config.toml
num_hidden_layers = 9
hidden_size = 192
num_attention_heads = 3
num_key_value_heads = 3
head_dim = 64
intermediate_size = 512
vocab_size = 16384
hidden_act = "geglu"
norm = "rmsnorm"
norm_place = "peri"
norm_eps = 1e-05
positions = "rope"
rope_theta = 10000.0
rope_fraction = 1.0
qk_norm = true
attn_scale = 0.125
bias = "none"
tie_word_embeddings = true
parallel_block = false
extras = ["capped logits"]
init = "normal"
init_std_qkv = 0.0394
init_std_o = 0.00928
init_std_up = 0.0394
init_std_down = 0.00568
optimizer = "muon"
learning_rate = 0.00585
beta1 = 0.95
weight_decay = 0.014
lr_head = 0.00874
warmup_steps = 0
schedule = "wsd"
decay_fraction = 0.504
decay_shape = "linear"
final_lr_fraction = 0.1
batch_tokens = [16384, 32768, 49152]
max_seq_len = 512
doc_mask = true
train_tokens = 381000000
max_steps = 12368
dataset = "wikipedia_en"
Each number is 200 + 40 x the weight over its row's rms, rounded and kept within 0 to 999. Layers, rows and columns count from 0. The size before them is the row's rms in percent of the matrix's.

# layer 2 attention key, 192x192, rms 0.16, rows 0-28, columns 144-191
094,212,190,168,210,240,239,154,191,225,251,233,208,251,191,172,259,217,175,142,251,148,114,147,186,165,169,249,216,220,154,186,257,170,171,196,225,215,264,187,178,185,258,213,100,172,180,164,218
100,187,223,233,180,212,175,223,176,238,208,198,150,146,146,197,200,139,209,169,205,138,200,186,171,183,216,157,182,209,179,204,203,136,175,222,200,208,128,227,252,302,219,232,84,192,169,141,176
098,230,219,206,173,222,215,242,187,217,130,149,233,135,275,157,141,181,149,175,213,191,268,196,248,185,190,203,145,159,222,208,166,174,163,160,175,154,194,212,272,225,160,177,254,309,196,251,171
085,192,164,228,237,111,151,236,206,153,204,192,237,177,145,136,200,224,223,260,272,231,175,219,226,292,220,237,232,270,240,267,133,241,168,221,181,195,173,224,195,129,190,215,212,176,182,155,217
091,159,179,161,224,170,208,202,245,296,202,246,188,171,219,161,205,166,134,157,157,187,245,129,206,249,227,212,237,103,181,157,225,204,205,148,249,148,157,182,186,231,179,223,245,247,145,189,153
086,168,237,178,197,185,160,182,176,164,239,225,166,315,237,161,180,199,228,153,198,248,138,142,159,175,233,191,134,258,145,175,193,221,160,206,207,251,237,175,157,148,245,207,219,221,276,198,211
099,139,210,174,164,139,176,270,234,187,206,117,243,171,203,172,226,222,180,193,235,258,182,210,240,268,181,238,236,212,291,209,210,222,207,192,254,194,136,272,168,147,131,151,254,265,215,173,201
086,118,205,200,232,226,265,250,178,218,170,197,193,195,286,253,244,232,236,175,169,155,120,158,138,130,172,185,162,165,131,170,215,201,191,171,192,240,190,204,228,237,257,144,288,177,200,185,250
085,246,174,222,178,182,269,253,178,180,159,170,230,202,192,247,210,141,145,164,165,242,258,209,257,168,215,248,204,189,157,213,278,129,174,179,141,176,191,121,250,293,209,141,170,226,177,121,191
096,213,208,232,169,215,231,183,146,143,272,138,173,276,221,231,175,244,177,187,189,176,168,153,135,174,130,255,212,196,183,174,209,200,145,239,229,218,219,123,149,216,231,175,204,218,199,169,169
094,262,202,193,168,195,148,259,205,182,121,227,170,130,201,174,196,177,99,200,128,178,239,200,186,228,233,237,181,196,230,189,171,153,218,251,194,168,196,258,238,164,241,217,221,225,171,166,190
091,247,165,145,190,212,237,187,201,244,142,149,195,173,232,174,147,194,208,195,194,209,181,195,159,256,220,118,270,185,171,189,140,229,197,158,235,196,242,163,156,253,178,187,193,195,170,226,272
100,257,185,136,136,145,174,268,194,245,152,143,246,170,184,190,188,112,155,225,213,193,231,226,196,211,179,143,235,198,262,203,147,176,193,145,195,174,230,202,147,198,296,258,135,228,221,199,237
095,119,293,211,242,216,223,105,265,255,191,198,223,226,171,234,161,153,240,249,152,248,162,164,218,201,121,173,263,215,215,223,232,193,191,245,148,197,242,215,124,203,177,215,184,175,206,205,216
101,202,250,316,175,238,182,209,180,252,263,157,305,191,120,230,155,210,194,234,240,219,240,242,208,147,268,191,207,174,222,161,141,147,208,233,158,148,166,257,167,182,297,163,175,226,171,163,319
095,162,134,200,251,183,180,195,169,224,184,222,249,228,153,200,277,234,228,254,183,206,202,197,197,208,222,252,267,234,207,154,221,263,257,182,183,175,113,187,132,225,248,231,235,187,185,184,197
129,242,159,142,192,171,161,234,200,181,125,174,296,198,172,252,227,172,203,205,163,155,187,239,214,230,236,176,141,150,143,215,248,176,134,173,238,193,193,176,163,195,172,203,193,237,201,215,179
109,226,136,297,145,140,191,162,252,112,179,139,241,197,223,174,97,153,196,151,143,163,265,173,236,173,179,276,253,189,199,230,155,139,182,226,262,115,225,227,188,146,222,209,236,250,235,261,240
104,208,168,220,104,257,209,214,191,160,208,207,191,189,157,182,121,206,128,166,172,233,133,207,193,185,183,204,190,156,161,159,183,97,224,194,278,165,117,189,170,218,168,207,223,179,177,233,154
118,231,165,166,254,172,196,256,232,214,196,155,222,224,194,142,271,168,181,213,210,180,256,191,242,263,239,216,132,256,136,147,267,183,146,241,184,210,167,249,262,163,177,142,229,147,264,196,136
113,175,167,224,146,168,207,146,211,229,221,239,119,218,163,191,220,243,209,309,219,226,212,118,300,232,235,221,175,122,227,189,234,227,243,185,197,187,254,166,172,239,202,179,164,270,230,141,176
103,219,251,243,199,164,214,212,175,162,156,276,151,178,265,160,209,176,250,211,154,209,204,256,242,204,181,266,234,202,260,142,217,191,247,199,256,208,183,238,222,231,204,289,145,195,220,173,264
119,203,171,209,216,199,238,191,205,205,193,174,269,165,232,188,264,170,244,130,239,219,189,200,224,179,255,223,160,213,228,168,240,186,202,89,171,170,171,172,160,185,194,209,229,207,162,263,147
115,257,192,141,180,219,134,210,124,154,137,207,199,165,165,183,249,211,182,257,133,185,223,209,202,228,197,174,155,195,194,220,190,216,146,151,261,149,253,212,174,180,180,112,268,159,140,162,247
114,234,221,221,201,209,187,144,251,180,218,218,193,191,251,232,243,246,199,189,162,193,171,202,157,126,179,184,183,206,173,226,177,240,253,221,160,227,246,168,183,281,178,158,225,163,196,220,132
111,180,198,214,143,189,251,196,193,207,207,181,232,131,189,309,205,237,143,187,169,162,221,201,202,188,147,171,143,152,134,182,174,129,199,170,215,193,136,183,222,213,218,187,229,199,253,131,250
111,222,160,185,208,243,202,192,177,118,268,117,212,130,230,225,241,148,208,144,178,155,223,210,214,214,141,222,198,242,118,284,191,199,180,178,281,270,230,145,210,137,204,229,251,182,201,239,194
113,152,192,223,184,159,201,175,174,191,187,243,222,289,181,197,227,131,219,223,158,242,165,186,204,257,173,219,209,202,192,198,201,253,165,225,230,224,132,290,192,182,219,238,136,185,176,155,196
126,184,275,230,260,204,204,209,211,268,173,273,110,148,95,262,214,284,164,200,224,198,179,187,193,170,159,195,172,284,165,230,226,124,207,244,162,158,225,158,213,113,216,164,147,143,164,123,192